From a checkpoint of a small transformer trained on Wikipedia.
Size: 8 layers, width 256, 4 heads of 64, MLP 768 SiLU, vocabulary 3020, 6.82M parameters.
Architecture: RMSNorm before each block, rotary positions, no biases in attention or MLP.
Training: a variant of SOAP for these matrices, 110M tokens.
Each number is 50 + 12 x the weight over its row's rms, rounded and kept within 0 to 99. Layers, rows and columns count from 0. The size before them is the row's rms in percent of the matrix's.

# layer 3 MLP down (transposed), 768x256, rms 0.12, rows 261-288, columns 128-255
098:52 52 35 31 35 38 34 41 35 53 55 33 55 58 45 38 40 70 61 14 70 38 43 37 49 51 75 64 43 40 49 39 66 44 48 56 48 46 64 58 43 51 43 40 40 59 45 47 42 52 39 75 45 52 44 48 61 49 34 56 64 59 30 50 22 50 50 49 66 69 55 40 42 32 34 51 83 51 52 45 58 43 52 69 62 48 55 43 62 76 63 42 70 49 32 45 43 55 76 50 27 27 36 30 41 38 49 38 24 53 49 50 50 49 42 67 53 38 52 48 48 35 63 49 49 41 43 43
104:62 43 42 57 58 58 55 45 48 48 62 76 65 48 69 63 53 43 38 62 38 45 51 45 47 62 50 50 35 57 53 43 48 29 51 20 56 58 58 57 66 65 71 35 26 34 31 44 63 52 37 77 57 42 26 80 35 52 25 49 51 34 35 48 46 54 51 60 37 45 50 46 35 36 58 23 46 33 57 58 58 51 25 75 74 48 76 40 35 48 43 58 70 47 46 43 49 63 54 56 59 50 70 41 57 47 37 36 71 56 63 39 50 78 47 23 56 53 55 43 44 60 49 38 31 29 42 50
093:66 49 62 53 38 58 30 54 36 32 50 50 60 43 38 53 48 56 53 53 57 35 53 63 50 52 56 68 54 53 57 34 61 35 39 53 55 32 63 49 73 44 60 43 38 70 60 59 66 41 59 51 31 60 51 59 41 53 49 37 74 54 69 43 46 52 48 42 30 33 53 49 53 56 57 45 47 80 50 66 55 76 30 43 68 77 48 49 72 45 36 47 61 63 54 51 54 55 44 70 47 43 97 36 46 73 63 37 45 57 57 40 53 64 41 41 31 55 32 61 57 62 67 60 48 34 52 53
091:49 51 60 50 68 21 57 42 63 58 52 35 74 50 54 49 35 62 44 48 50 75 52 53 49 44 54 64 27 73 65 50 58 57 40 57 55 48 58 68 49 62 58 29 66 41 54 45 36 41 80 54 47 52 73 51 34 28 40 53 43 34 56 50 60 35 43 41 63 63 45 44 31 53 67 35 72 72 50 51 54 46 51 50 62 43 56 43 60 34 58 38 43 52 36 57 57 45 33 73 44 41 61 56 59 65 61 61 41 59 18 63 55 63 60 53 56 64 45 57 65 57 54 53 54 57 64 46
096:51 66 56 51 60 60 55 36 52 49 52 41 50 60 30 40 43 65 50 44 45 67 57 42 46 44 60 85 53 44 49 43 59 62 32 32 57 45 61 44 44 51 51 42 48 48 38 44 67 43 32 58 59 41 56 47 59 43 44 36 63 64 59 81 68 32 46 43 55 68 31 37 55 67 39 68 62 55 37 46 44 48 59 47 38 65 45 39 43 52 42 36 32 35 53 56 54 84 32 75 41 46 47 44 59 51 54 42 68 82 52 35 30 55 57 62 62 60 50 49 45 57 77 39 56 61 63 41
099:53 61 52 58 48 38 60 56 61 58 77 53 44 41 58 43 87 62 64 56 51 76 55 74 53 52 34 38 61 48 44 34 39 54 46 60 49 71 21 45 46 51 52 42 59 44 60 46 60 63 61 30 31 38 50 52 57 47 17 53 47 66 53 36 87 56 50 40 39 48 29 49 60 36 47 48 45 28 37 63 43 65 36 64 49 20 53 33 54 22 50 60 45 29 40 48 53 44 65 61 35 50 53 51 46 29 55 34 55 55 56 42 47 46 73 60 53 54 33 45 51 52 55 52 33 47 22 37
100:37 70 55 42 79 65 45 59 32 41 46 32 52 48 51 49 50 46 35 22 45 53 45 55 52 57 56 56 36 46 41 50 25 42 64 63 35 22 38 52 38 45 59 61 51 58 39 46 45 62 37 47 43 63 66 42 52 81 47 60 55 62 36 60 38 54 59 39 70 52 76 38 53 29 87 41 44 48 39 52 47 61 64 50 58 45 39 53 38 56 40 47 35 58 43 48 49 42 37 41 50 32 63 47 37 63 23 31 72 45 49 40 59 34 63 48 49 39 36 62 44 45 36 45 59 27 57 65
097:28 58 50 51 27 53 33 41 55 41 57 53 42 38 39 70 59 48 57 54 59 43 37 59 57 32 54 28 36 60 33 47 54 69 66 45 39 57 51 49 54 36 53 45 49 59 53 66 61 59 63 37 46 47 44 47 74 46 37 64 40 32 58 47 47 59 41 50 63 56 35 62 53 66 42 43 41 61 58 53 45 54 54 56 60 60 54 67 49 75 81 64 45 59 54 72 45 46 27 58 61 34 42 52 37 47 56 58 73 34 50 25 40 63 54 77 38 59 55 49 73 54 47 19 42 60 45 30
100:75 43 60 62 60 39 51 28 57 59 51 54 61 75 41 41 55 39 59 48 52 61 42 45 61 56 49 50 50 50 33 37 53 41 48 59 54 57 47 64 85 30 63 40 37 55 71 36 61 56 48 37 67 43 47 62 52 73 42 49 62 64 51 40 29 53 29 77 49 47 45 44 30 35 43 51 69 63 42 40 79 52 66 48 56 36 53 56 46 65 60 43 36 55 57 54 51 34 42 36 72 31 63 56 57 61 57 54 34 42 53 36 64 59 59 55 55 33 56 81 48 53 63 37 38 53 53 69
100:57 65 61 32 38 29 62 40 47 28 57 61 74 63 66 33 73 54 44 43 40 58 63 34 49 60 51 35 58 33 46 70 47 81 62 64 47 54 41 42 48 21 53 49 34 36 58 72 27 50 44 48 43 50 55 64 54 46 54 46 49 66 70 62 50 64 41 57 52 63 41 64 36 35 30 47 64 76 54 55 48 60 61 71 50 77 62 51 75 36 74 38 61 61 52 41 40 58 48 44 55 56 40 32 52 38 63 39 53 47 40 59 47 45 66 37 64 68 35 55 39 68 61 39 55 57 43 64
098:36 43 41 46 41 38 64 53 56 57 57 48 54 66 48 44 52 73 52 48 60 57 43 34 40 47 65 29 45 57 38 45 65 39 56 71 50 72 55 60 53 40 44 69 49 58 60 49 36 58 52 42 62 45 87 55 49 53 55 56 40 50 46 52 46 45 57 62 62 27 48 47 36 58 44 66 62 33 34 58 30 59 50 70 77 51 59 82 32 44 43 33 67 52 45 53 48 52 55 34 56 43 55 40 52 34 45 66 41 72 42 57 38 25 36 18 56 48 60 56 40 71 55 63 55 26 42 50
105:46 57 50 50 50 49 57 22 46 68 54 43 51 62 42 49 45 46 52 58 50 60 33 70 39 69 42 53 42 23 44 57 26 43 51 54 62 68 67 39 51 57 46 59 55 58 75 76 44 31 50 57 43 68 52 51 57 66 54 33 74 54 50 62 39 45 70 60 48 45 55 36 53 82 64 76 77 38 40 36 55 48 45 39 23 54 32 45 63 46 41 48 57 53 58 40 32 38 31 44 65 48 55 40 54 65 77 63 32 51 56 51 33 52 56 59 65 44 52 58 42 70 42 56 55 48 50 23
096:58 65 50 39 58 53 49 44 51 53 71 52 51 49 56 46 58 41 40 42 46 60 62 46 41 57 44 43 44 47 44 72 52 40 51 65 69 49 38 33 61 61 62 41 52 40 72 70 25 44 58 64 57 38 36 53 56 72 49 54 56 27 68 44 35 50 49 48 38 40 63 58 27 65 56 63 63 39 45 37 43 50 62 43 51 32 43 56 50 65 76 26 47 50 62 41 31 52 45 20 62 50 43 58 48 53 54 55 33 42 48 48 62 43 61 43 55 54 68 73 28 51 43 55 42 47 67 55
097:50 48 49 45 36 35 70 61 46 39 44 27 35 54 38 51 42 37 16 54 47 56 44 29 53 59 50 65 56 47 38 69 62 48 69 62 57 24 60 45 52 48 56 50 59 41 44 47 30 41 74 75 48 46 41 47 48 40 53 63 46 61 63 42 50 60 42 72 49 61 56 56 72 68 56 70 58 57 45 55 39 63 41 61 50 41 35 63 61 32 62 57 61 45 41 56 41 40 41 58 22 36 40 48 16 60 74 58 32 27 53 38 55 50 46 31 51 46 41 36 23 53 55 53 43 46 51 50
087:42 26 59 49 49 59 53 45 65 61 37 47 78 49 34 40 38 58 38 54 70 55 39 63 26 46 49 35 46 54 30 60 55 68 25 29 47 65 60 59 66 71 50 72 65 57 62 41 41 40 53 71 58 60 40 36 43 53 48 78 43 38 59 39 63 67 42 38 27 42 53 59 69 54 63 54 46 37 59 59 66 47 62 47 28 49 53 53 56 67 58 26 51 46 40 37 56 25 37 39 14 51 61 68 79 18 50 63 60 63 52 21 60 57 29 64 48 51 49 51 42 49 45 52 44 59 52 50
092:61 59 46 47 71 42 29 64 46 43 42 44 63 40 39 53 66 40 39 36 60 51 58 61 67 37 50 43 59 50 30 62 50 54 57 33 39 46 59 51 39 59 24 48 64 41 36 43 37 34 43 54 35 34 46 45 32 46 37 32 70 65 54 35 50 71 41 51 47 39 55 66 37 43 53 41 43 67 50 54 52 38 79 56 30 30 21 58 78 58 58 47 41 35 50 72 55 56 62 59 60 73 63 49 48 48 59 52 57 45 48 45 63 51 39 63 65 43 43 41 23 60 41 48 38 57 52 61
108:38 33 55 42 54 47 77 59 63 43 52 36 53 71 47 54 74 64 45 26 26 51 34 33 61 46 50 44 35 40 40 64 47 54 58 48 45 71 49 40 31 21 36 70 41 64 47 46 60 46 47 29 38 69 33 37 49 44 60 58 55 74 41 37 34 44 49 49 46 42 58 62 53 32 48 62 74 38 57 54 44 50 38 67 60 57 52 64 36 62 35 41 41 53 65 51 68 48 55 42 87 30 41 55 55 73 43 68 38 71 42 32 42 43 72 58 64 52 49 54 46 56 38 58 43 42 37 56
106:38 54 51 35 66 23 53 33 58 58 33 57 45 44 42 63 47 33 54 43 59 61 45 67 41 56 47 35 33 57 46 51 61 48 39 51 54 43 52 64 42 59 41 54 51 46 55 59 53 44 59 65 69 38 54 33 44 71 38 38 55 35 76 52 49 31 41 47 37 45 36 57 41 61 53 50 61 45 55 73 28 41 48 68 29 44 51 66 62 49 51 35 38 51 52 46 39 55 30 64 65 74 56 74 40 63 48 33 53 68 57 43 53 70 16 44 40 43 38 59 55 49 27 68 56 63 62 42
088:42 56 37 43 49 70 31 56 54 66 42 55 58 51 52 42 24 58 45 27 44 42 55 67 32 49 51 48 45 46 58 51 39 66 63 66 30 50 54 62 39 62 53 63 38 33 57 68 41 70 48 40 48 53 51 33 63 54 31 45 54 59 64 39 62 50 43 42 35 75 66 54 65 47 65 50 41 67 34 57 47 28 33 49 49 54 63 61 63 62 55 52 29 63 49 56 72 66 27 65 49 67 55 47 66 41 45 53 57 65 48 72 45 57 49 36 52 48 60 47 63 54 46 49 52 49 48 59
110:34 46 35 47 57 19 56 35 53 43 39 43 49 62 59 60 62 40 61 44 63 55 56 30 45 58 60 69 57 30 42 48 43 39 30 45 44 41 31 65 57 75 45 51 48 45 48 40 57 39 52 63 39 50 44 38 66 28 53 44 49 39 49 51 38 41 55 74 46 43 51 53 56 62 52 39 69 37 53 33 42 28 46 47 76 48 48 68 50 64 51 55 51 60 61 56 48 58 18 52 63 55 57 50 53 41 62 47 57 34 44 43 41 42 51 72 64 43 63 62 62 43 43 41 50 54 57 43
095:46 48 45 71 75 62 38 51 44 38 46 51 48 69 45 57 61 38 55 61 62 51 48 63 50 64 38 56 41 61 52 38 21 68 34 51 69 67 49 45 52 60 63 57 42 33 47 40 62 50 56 34 33 60 31 45 46 33 55 47 52 61 62 61 78 65 63 56 51 45 52 51 57 40 48 45 56 47 33 49 46 57 24 53 59 41 40 33 42 54 25 43 53 51 33 52 41 55 62 37 43 56 60 41 45 60 55 38 66 41 49 45 62 45 67 48 69 70 48 50 56 56 65 40 70 62 35 36
103:39 68 49 60 47 60 68 58 52 76 54 57 58 47 59 56 42 70 51 61 58 47 51 62 46 66 51 47 58 44 33 32 52 49 48 36 68 43 54 55 43 49 68 37 33 63 61 59 82 24 42 51 62 56 34 40 77 47 50 54 39 50 50 43 18 60 49 58 58 53 69 53 52 70 83 60 59 54 57 69 66 33 63 52 32 46 38 48 53 54 57 62 42 52 37 34 45 59 40 66 60 25 22 48 49 74 34 41 67 51 47 69 54 60 48 51 39 72 52 45 47 42 52 73 49 45 46 56
101:53 60 49 27 54 47 38 48 29 21 46 33 49 56 46 49 70 56 38 30 47 68 55 45 32 60 47 44 53 81 62 39 39 41 51 52 51 50 42 51 55 46 40 55 77 40 48 68 44 48 61 30 36 60 39 34 62 55 77 57 49 58 41 44 48 43 70 57 51 31 67 69 38 43 53 59 30 57 64 60 38 48 54 35 57 55 50 56 62 63 59 53 58 45 49 31 43 15 59 42 58 54 49 70 52 53 34 41 47 47 73 45 63 47 65 38 60 56 50 56 18 52 67 65 52 65 59 32
089:62 71 56 48 55 55 45 31 41 52 63 72 77 67 54 36 43 40 72 44 57 57 53 48 34 27 51 43 39 48 58 35 40 36 52 38 61 71 67 43 52 63 42 16 57 76 53 49 69 60 39 54 61 57 58 31 52 32 62 52 67 63 59 65 99 44 54 46 47 58 54 64 57 52 42 47 42 51 54 39 34 53 28 50 44 35 79 35 56 59 49 27 45 29 49 31 60 44 52 69 66 66 46 57 41 40 43 60 58 54 56 53 45 49 46 45 53 60 55 50 71 37 71 39 61 64 54 59
094:45 75 71 70 63 54 44 46 47 60 36 29 61 52 48 50 51 22 43 48 59 37 48 53 53 38 68 50 48 35 44 59 60 44 73 29 40 60 53 48 37 48 56 63 62 44 76 79 66 61 33 47 54 57 48 41 35 60 33 44 31 54 67 67 55 50 49 32 47 46 32 35 57 31 55 51 30 59 41 46 59 45 67 56 67 67 49 43 61 70 42 54 56 55 60 52 44 46 63 48 47 56 49 52 57 47 52 60 36 71 54 50 37 50 49 63 54 54 44 73 62 50 67 53 44 44 60 68
103:39 61 68 53 50 48 63 51 52 50 64 62 50 71 43 78 48 51 60 54 45 38 66 73 55 62 66 49 32 63 71 48 62 54 59 58 51 27 56 56 52 42 39 96 27 54 63 38 22 60 46 55 45 68 57 63 45 43 45 28 44 26 49 39 65 46 40 45 61 58 38 58 54 62 36 39 68 58 60 60 45 32 57 43 51 50 34 55 56 53 52 62 55 32 45 53 53 25 45 36 61 37 65 57 45 56 18 49 45 43 44 63 56 78 25 68 55 64 49 52 52 53 55 64 55 32 55 49
100:62 53 54 35 35 76 31 45 40 61 50 71 46 45 55 53 70 56 42 49 50 51 56 40 54 37 41 64 55 48 47 57 57 49 74 35 53 47 42 31 54 75 54 53 51 43 56 50 52 80 33 43 30 50 62 53 49 59 52 48 55 52 65 73 57 53 52 43 49 26 44 50 52 56 39 53 41 33 51 68 40 47 29 25 47 46 58 43 71 41 52 63 35 44 52 60 55 37 41 34 31 53 74 40 48 69 49 61 46 51 58 34 53 49 67 59 37 37 61 56 68 50 50 38 46 43 40 65
100:33 53 49 37 33 42 66 56 44 49 48 43 34 51 61 19 56 65 47 49 50 59 51 38 37 41 63 39 48 58 37 51 36 43 57 62 48 72 71 53 52 45 41 45 56 52 45 42 57 40 73 76 30 31 51 60 37 31 33 32 55 55 47 66 40 68 60 60 69 52 48 58 78 47 68 60 49 49 44 61 68 49 41 58 49 42 51 47 36 30 46 49 47 30 52 10 41 55 27 45 26 62 48 56 58 66 48 40 53 34 63 55 43 71 42 48 55 54 46 50 52 29 37 57 40 53 46 47
# layer 3 MLP up, 768x256, rms 0.13, rows 262-288, columns 128-255
104:33 41 58 37 55 74 68 45 46 61 56 49 61 48 53 47 57 34 64 45 23 32 44 48 41 61 61 34 42 66 51 59 40 47 60 53 64 45 58 30 59 56 49 53 52 28 58 40 44 16 79 72 48 43 27 44 35 57 57 63 67 55 59 46 40 30 41 40 55 21 60 51 83 41 56 52 63 92 37 68 57 47 49 60 63 49 34 73 54 40 48 75 51 62 62 52 29 43 26 64 65 60 78 53 48 59 63 23 62 66 52 61 54 29 36 52 49 81 47 56 61 40 49 73 45 64 52 35
102:29 45 31 52 55 40 47 44 70 42 76 53 48 57 50 49 65 49 41 55 19 28 55 41 53 32 63 57 49 54 59 40 45 72 57 51 54 36 59 42 54 58 52 49 63 41 64 43 56 65 58 62 55 57 52 79 42 59 61 53 55 64 48 42 44 62 40 71 49 32 53 63 49 55 35 51 50 53 71 47 40 55 31 46 34 48 77 52 31 45 23 55 39 52 66 53 57 28 61 24 70 51 50 49 43 53 40 64 59 43 63 56 83 63 57 29 62 54 51 57 57 56 33 26 36 49 41 77
102:37 64 45 47 47 65 55 41 76 32 53 37 47 55 59 61 43 62 40 40 46 55 71 59 52 44 43 35 70 49 45 18 58 42 46 50 36 54 80 31 47 36 67 47 28 60 57 62 46 54 70 50 50 39 48 63 44 57 30 68 44 57 50 47 52 62 47 41 63 39 51 47 50 47 42 46 47 66 54 57 32 50 50 54 56 41 38 44 50 67 43 60 41 59 49 47 47 48 77 54 52 43 51 54 46 62 57 30 53 42 48 71 41 51 35 57 40 39 49 73 38 49 41 72 35 60 53 54
094:53 43 53 52 40 50 59 60 46 60 51 36 53 57 76 59 44 51 53 66 63 49 40 43 45 41 37 10 48 57 37 24 70 63 73 65 75 42 37 55 47 47 51 44 49 54 45 53 22 55 45 45 38 67 63 52 66 28 71 58 34 31 59 33 56 61 62 39 43 61 65 58 52 29 57 56 56 57 58 35 48 58 48 44 44 53 57 67 45 48 72 53 40 64 82 49 31 60 39 32 60 51 58 64 36 47 45 23 63 47 58 89 56 51 57 49 45 57 50 75 45 43 46 42 52 64 42 54
104:78 42 39 31 34 54 53 82 67 12 42 37 44 51 51 40 37 34 21 68 27 59 43 45 50 49 38 59 41 53 49 34 45 48 47 41 50 63 66 68 45 45 37 62 38 61 56 60 47 48 33 50 48 42 64 59 38 71 54 46 53 36 48 54 48 57 60 56 40 73 70 38 45 45 42 61 38 64 68 58 57 61 48 48 56 50 54 70 43 31 41 33 55 35 55 50 29 31 63 46 65 59 47 53 48 67 53 38 55 48 61 50 51 44 70 26 67 47 75 49 56 34 42 28 62 49 49 65
093:32 59 73 43 38 39 67 64 62 41 50 50 53 59 26 33 45 52 53 60 60 56 55 32 52 40 37 44 68 43 48 46 50 39 52 62 51 45 29 49 58 26 47 47 60 60 45 37 50 48 31 40 57 62 58 61 60 53 40 25 46 36 63 36 52 51 54 66 58 64 47 60 40 57 60 41 48 38 72 64 39 60 57 55 53 28 50 66 41 41 35 46 50 69 46 33 40 73 48 46 37 63 53 47 56 58 63 50 43 57 35 68 45 47 52 48 43 43 41 41 60 64 49 65 57 53 64 50
098:81 32 40 47 59 55 38 64 52 55 49 52 30 67 51 68 72 66 34 62 54 46 54 25 79 58 35 52 47 48 55 39 59 60 57 67 49 50 45 48 53 51 72 30 48 39 44 52 17 37 42 43 41 48 57 55 55 09 54 56 52 62 65 44 80 54 31 47 52 47 21 73 53 47 45 65 65 60 34 21 43 38 26 52 43 44 54 48 45 33 64 54 40 45 57 63 34 62 65 55 51 34 66 54 52 71 09 67 59 48 50 59 61 41 51 55 53 55 40 53 43 50 51 30 49 55 43 50
097:58 58 45 19 49 45 62 53 41 40 53 27 46 43 47 66 64 42 42 47 54 37 67 60 46 72 48 37 58 48 47 53 33 59 47 53 24 48 47 33 52 31 49 63 44 49 61 43 52 40 60 50 59 13 37 46 73 75 40 39 51 65 34 49 48 45 60 48 56 58 38 41 55 42 55 63 53 75 72 32 48 64 47 52 32 46 38 41 48 43 52 56 56 45 63 41 40 47 56 46 47 55 53 49 55 44 52 54 56 49 46 44 57 49 52 50 46 12 59 38 45 48 36 46 65 45 74 62
093:40 36 59 48 56 34 51 29 56 43 37 53 46 29 56 44 44 56 43 50 32 57 52 41 22 30 61 27 43 36 36 71 45 42 49 45 70 48 16 41 39 37 72 18 44 58 67 39 33 70 33 59 39 59 47 63 53 53 43 37 53 43 47 44 55 44 54 68 45 53 70 50 56 48 50 25 37 71 50 44 37 64 30 46 37 54 50 66 52 27 47 38 57 62 43 51 46 45 71 58 46 48 51 43 50 42 44 57 49 52 45 53 56 44 58 67 61 72 40 41 58 66 51 64 51 55 55 49
096:46 47 61 29 61 34 49 57 48 62 63 56 53 51 64 44 36 32 48 47 56 24 72 51 42 46 55 57 41 53 25 49 59 36 34 60 58 23 46 75 46 52 63 66 57 70 31 28 49 56 51 40 45 55 65 75 37 60 39 30 38 41 46 19 35 54 39 47 47 41 55 50 48 48 52 51 65 56 51 65 73 17 45 41 63 50 29 36 45 24 45 48 46 62 63 52 55 54 39 49 63 54 64 35 40 48 40 58 38 44 55 45 54 58 50 64 74 69 71 52 30 41 61 45 45 51 54 61
108:54 54 61 37 20 75 29 42 58 58 57 48 63 46 54 43 71 61 49 19 49 43 64 47 53 50 71 42 51 53 43 49 47 64 48 58 48 33 26 29 65 46 47 48 47 49 61 45 45 47 46 47 43 62 37 47 60 49 42 50 79 64 42 51 31 60 56 58 33 72 77 63 63 47 48 61 40 49 49 42 52 47 26 41 32 40 51 71 22 50 42 63 60 40 49 46 51 43 37 45 31 50 67 33 55 52 41 37 72 47 62 58 37 38 34 46 45 67 49 66 46 69 43 52 41 32 44 54
096:66 34 40 46 60 46 28 47 40 38 47 36 38 60 49 55 50 36 53 71 49 53 46 38 44 32 26 43 46 46 50 40 22 51 53 43 54 45 52 49 49 47 47 68 38 63 73 50 59 21 44 49 52 56 44 23 56 46 69 55 53 44 48 47 60 68 57 61 41 37 53 53 68 55 42 46 23 45 33 54 53 52 45 51 43 63 67 41 43 65 47 47 49 61 47 66 69 44 42 32 58 49 58 69 41 30 63 54 25 50 41 61 46 37 64 55 34 33 65 42 67 46 81 34 58 61 50 63
095:58 48 51 71 42 42 40 35 51 44 38 37 50 64 24 40 53 71 30 38 62 58 78 51 50 25 54 25 57 47 41 43 41 45 33 54 58 51 49 44 34 40 67 39 66 33 73 51 39 57 48 58 43 66 56 40 49 71 48 46 50 61 46 76 39 46 54 27 59 13 49 72 61 41 37 45 31 49 63 41 48 57 44 63 60 60 64 35 63 67 36 66 52 54 29 59 56 70 29 35 60 55 46 32 49 46 40 58 40 59 62 63 44 57 53 62 41 50 46 57 53 64 70 55 59 36 66 36
099:61 54 50 60 49 39 65 39 44 33 61 64 21 65 74 57 48 36 39 44 43 57 65 54 60 51 57 61 54 81 64 51 44 81 67 57 50 32 40 60 42 53 27 45 28 48 34 39 60 36 44 40 45 27 52 56 58 48 37 40 60 66 51 46 57 26 64 58 50 39 52 35 56 60 46 40 43 45 54 48 46 68 54 74 56 51 40 50 42 32 54 70 55 32 44 42 17 59 33 36 50 42 37 58 35 39 51 59 39 46 50 67 39 42 53 44 50 55 43 59 48 62 51 39 41 38 55 41
093:47 49 52 61 47 47 24 35 49 37 70 73 44 69 40 50 55 53 66 55 36 53 10 42 58 45 39 77 53 52 52 42 50 55 28 47 68 36 47 50 50 50 62 50 52 41 63 54 34 46 39 52 39 44 45 41 28 48 56 42 48 36 49 79 56 44 45 50 64 46 53 42 37 72 68 58 66 51 79 41 48 37 25 41 39 48 61 54 42 37 51 60 33 57 65 55 26 34 41 66 39 47 73 59 51 37 53 64 35 62 49 36 41 52 52 45 56 42 51 35 52 47 43 46 53 42 56 58
105:20 48 69 45 46 50 43 42 42 73 37 53 40 33 50 43 53 44 51 46 56 53 27 49 53 61 47 63 39 45 44 47 42 43 53 39 35 52 50 76 54 38 45 50 48 31 43 78 54 63 49 54 49 51 61 55 69 24 58 56 54 42 62 60 42 56 43 47 59 48 39 42 46 65 80 54 50 27 41 45 78 37 57 48 66 52 50 51 46 73 51 48 40 57 54 76 46 23 36 47 33 42 56 50 74 59 48 44 38 61 52 70 47 40 46 36 54 47 62 58 64 41 28 36 58 63 72 66
099:40 61 61 56 43 50 43 65 45 67 63 61 59 63 47 57 61 17 64 58 63 48 66 54 51 66 42 58 44 44 47 43 59 55 48 58 43 54 43 49 52 37 56 38 54 54 42 65 58 55 64 60 66 36 55 50 59 60 46 56 77 53 45 47 45 38 44 32 43 26 27 52 54 51 26 43 58 58 48 51 54 61 49 52 49 48 34 53 39 54 49 68 54 64 38 60 68 46 68 55 64 46 58 54 67 61 51 44 32 40 22 58 46 54 61 55 37 36 81 41 48 71 52 34 48 38 79 66
091:71 22 46 37 33 66 40 77 66 29 48 51 62 70 41 39 46 43 47 55 56 47 38 38 43 75 65 48 66 33 67 55 63 46 63 59 57 51 53 30 51 51 55 39 44 65 36 46 34 54 41 45 60 49 59 30 70 40 51 54 57 56 54 55 55 67 50 48 53 46 33 47 38 37 69 53 43 46 58 28 55 65 50 56 56 33 45 60 45 35 44 40 80 72 52 52 24 42 53 51 54 52 60 42 45 48 60 48 54 60 73 30 40 69 55 78 47 65 49 27 35 38 41 55 42 54 40 48
098:61 53 45 28 40 38 50 61 54 73 29 50 37 37 71 67 63 54 66 57 57 59 33 49 67 63 60 71 63 36 31 68 68 30 46 49 58 58 44 35 52 50 49 55 39 53 40 52 55 56 41 55 44 48 50 52 57 37 43 38 26 41 56 54 22 27 43 33 56 48 54 57 58 60 57 32 50 55 55 51 58 45 50 42 66 50 46 37 28 44 62 53 37 51 54 53 26 51 39 65 45 59 49 58 63 62 76 51 42 50 38 72 40 64 53 60 27 39 74 43 61 55 63 74 52 52 52 49
100:48 55 53 55 56 32 45 77 72 43 58 49 55 37 62 34 56 56 44 61 51 57 51 44 78 44 44 53 61 41 39 54 64 34 46 50 46 53 42 48 49 53 55 66 58 33 72 66 49 37 72 37 41 34 50 45 46 61 64 58 53 50 35 51 54 23 39 46 65 30 51 54 30 33 54 68 58 50 46 53 46 48 61 45 45 53 74 54 29 43 50 56 44 52 55 63 52 57 48 14 38 34 54 73 71 30 42 53 44 63 71 66 77 58 52 75 31 46 36 52 43 35 54 34 45 45 44 54
102:36 40 42 39 56 74 32 53 44 36 42 53 67 58 48 63 46 49 52 55 46 33 52 62 47 43 45 62 62 48 53 50 30 52 57 35 56 51 51 48 46 20 61 52 39 45 59 75 64 46 53 51 62 44 84 48 44 37 75 73 73 41 61 62 52 34 42 34 67 58 38 63 66 33 55 61 44 55 64 47 21 34 61 67 28 46 49 56 63 19 32 66 50 43 40 56 35 65 67 55 79 44 42 54 53 42 46 34 46 30 48 65 42 10 26 67 53 38 50 58 67 42 56 71 49 64 54 39
102:65 32 43 53 53 38 54 40 37 41 59 37 63 44 49 42 64 41 47 39 49 44 45 44 58 49 39 55 40 34 42 36 47 43 37 58 64 57 43 43 31 55 52 40 45 58 46 33 55 22 28 54 64 40 38 32 49 56 49 52 63 57 62 46 54 49 48 52 51 40 54 62 48 62 43 50 07 50 54 45 86 46 39 62 60 55 44 67 42 30 42 49 48 31 24 44 69 29 48 54 44 42 54 58 35 59 50 54 63 56 53 49 45 32 59 70 58 38 59 45 57 46 48 31 38 41 54 63
113:54 45 53 41 46 54 43 55 41 42 49 60 55 47 41 74 64 68 55 55 49 39 53 56 51 40 43 46 38 47 41 71 61 52 68 42 62 40 40 27 45 70 54 69 40 47 41 46 44 54 48 49 63 62 68 55 31 47 48 63 42 57 46 48 33 36 46 43 06 62 48 21 49 53 55 60 48 70 42 75 48 49 66 56 56 52 41 35 58 37 48 46 54 80 41 47 37 59 38 57 34 42 62 50 56 53 55 52 46 46 47 60 52 40 62 53 52 47 53 76 48 50 54 43 45 50 47 42
105:35 40 51 60 45 77 46 50 64 52 64 54 37 47 57 45 47 76 38 61 57 54 50 60 33 62 41 52 49 49 46 43 60 73 53 46 74 31 42 35 57 56 69 33 57 69 32 38 46 49 19 28 53 36 68 35 37 50 48 60 63 49 69 48 58 45 33 57 56 41 69 42 62 49 31 49 40 59 64 46 37 61 58 58 56 53 49 69 45 57 59 50 48 28 34 64 43 29 40 31 65 52 44 68 46 43 49 40 34 34 62 51 73 57 40 62 32 75 42 31 58 51 54 50 44 68 52 48
105:35 67 51 55 26 23 56 60 40 49 27 54 44 75 41 34 59 42 25 42 35 57 55 36 48 50 57 53 48 81 47 66 60 51 51 57 44 22 68 67 22 49 46 31 64 53 48 47 61 65 32 51 36 69 48 53 65 56 48 44 59 53 45 76 46 49 35 46 48 37 60 56 66 53 56 60 45 51 33 50 58 40 52 42 76 54 73 49 37 74 39 42 53 53 45 43 51 56 46 63 41 53 44 25 54 48 60 35 32 51 50 55 59 36 54 43 34 51 37 29 52 43 70 41 87 60 61 48
095:55 50 38 73 59 46 48 48 64 48 50 47 48 56 67 52 44 53 35 52 40 60 43 53 25 49 44 45 58 39 49 49 55 28 59 60 71 44 24 71 35 28 56 45 47 46 42 50 65 34 57 34 73 59 51 41 39 48 61 45 59 54 50 43 39 44 60 64 64 78 51 50 60 41 60 45 40 56 45 29 69 48 61 49 63 55 73 50 47 43 55 39 68 48 63 32 37 36 46 52 46 80 59 48 52 32 50 60 54 39 38 27 58 51 31 48 54 45 63 34 20 54 60 51 43 74 34 57
095:50 49 57 56 54 44 68 29 54 49 58 60 55 38 43 46 54 30 45 32 30 63 81 52 47 63 67 23 50 50 31 41 48 44 41 58 44 53 40 32 50 47 59 48 44 53 51 58 48 59 58 54 33 70 41 58 56 75 50 48 46 40 35 35 53 56 43 67 46 74 50 39 51 50 59 63 60 51 57 33 64 57 40 43 64 15 40 48 77 65 45 57 54 60 55 74 64 51 46 39 50 52 48 72 49 52 41 68 37 38 39 58 60 64 52 53 37 65 55 50 52 81 53 52 58 50 45 27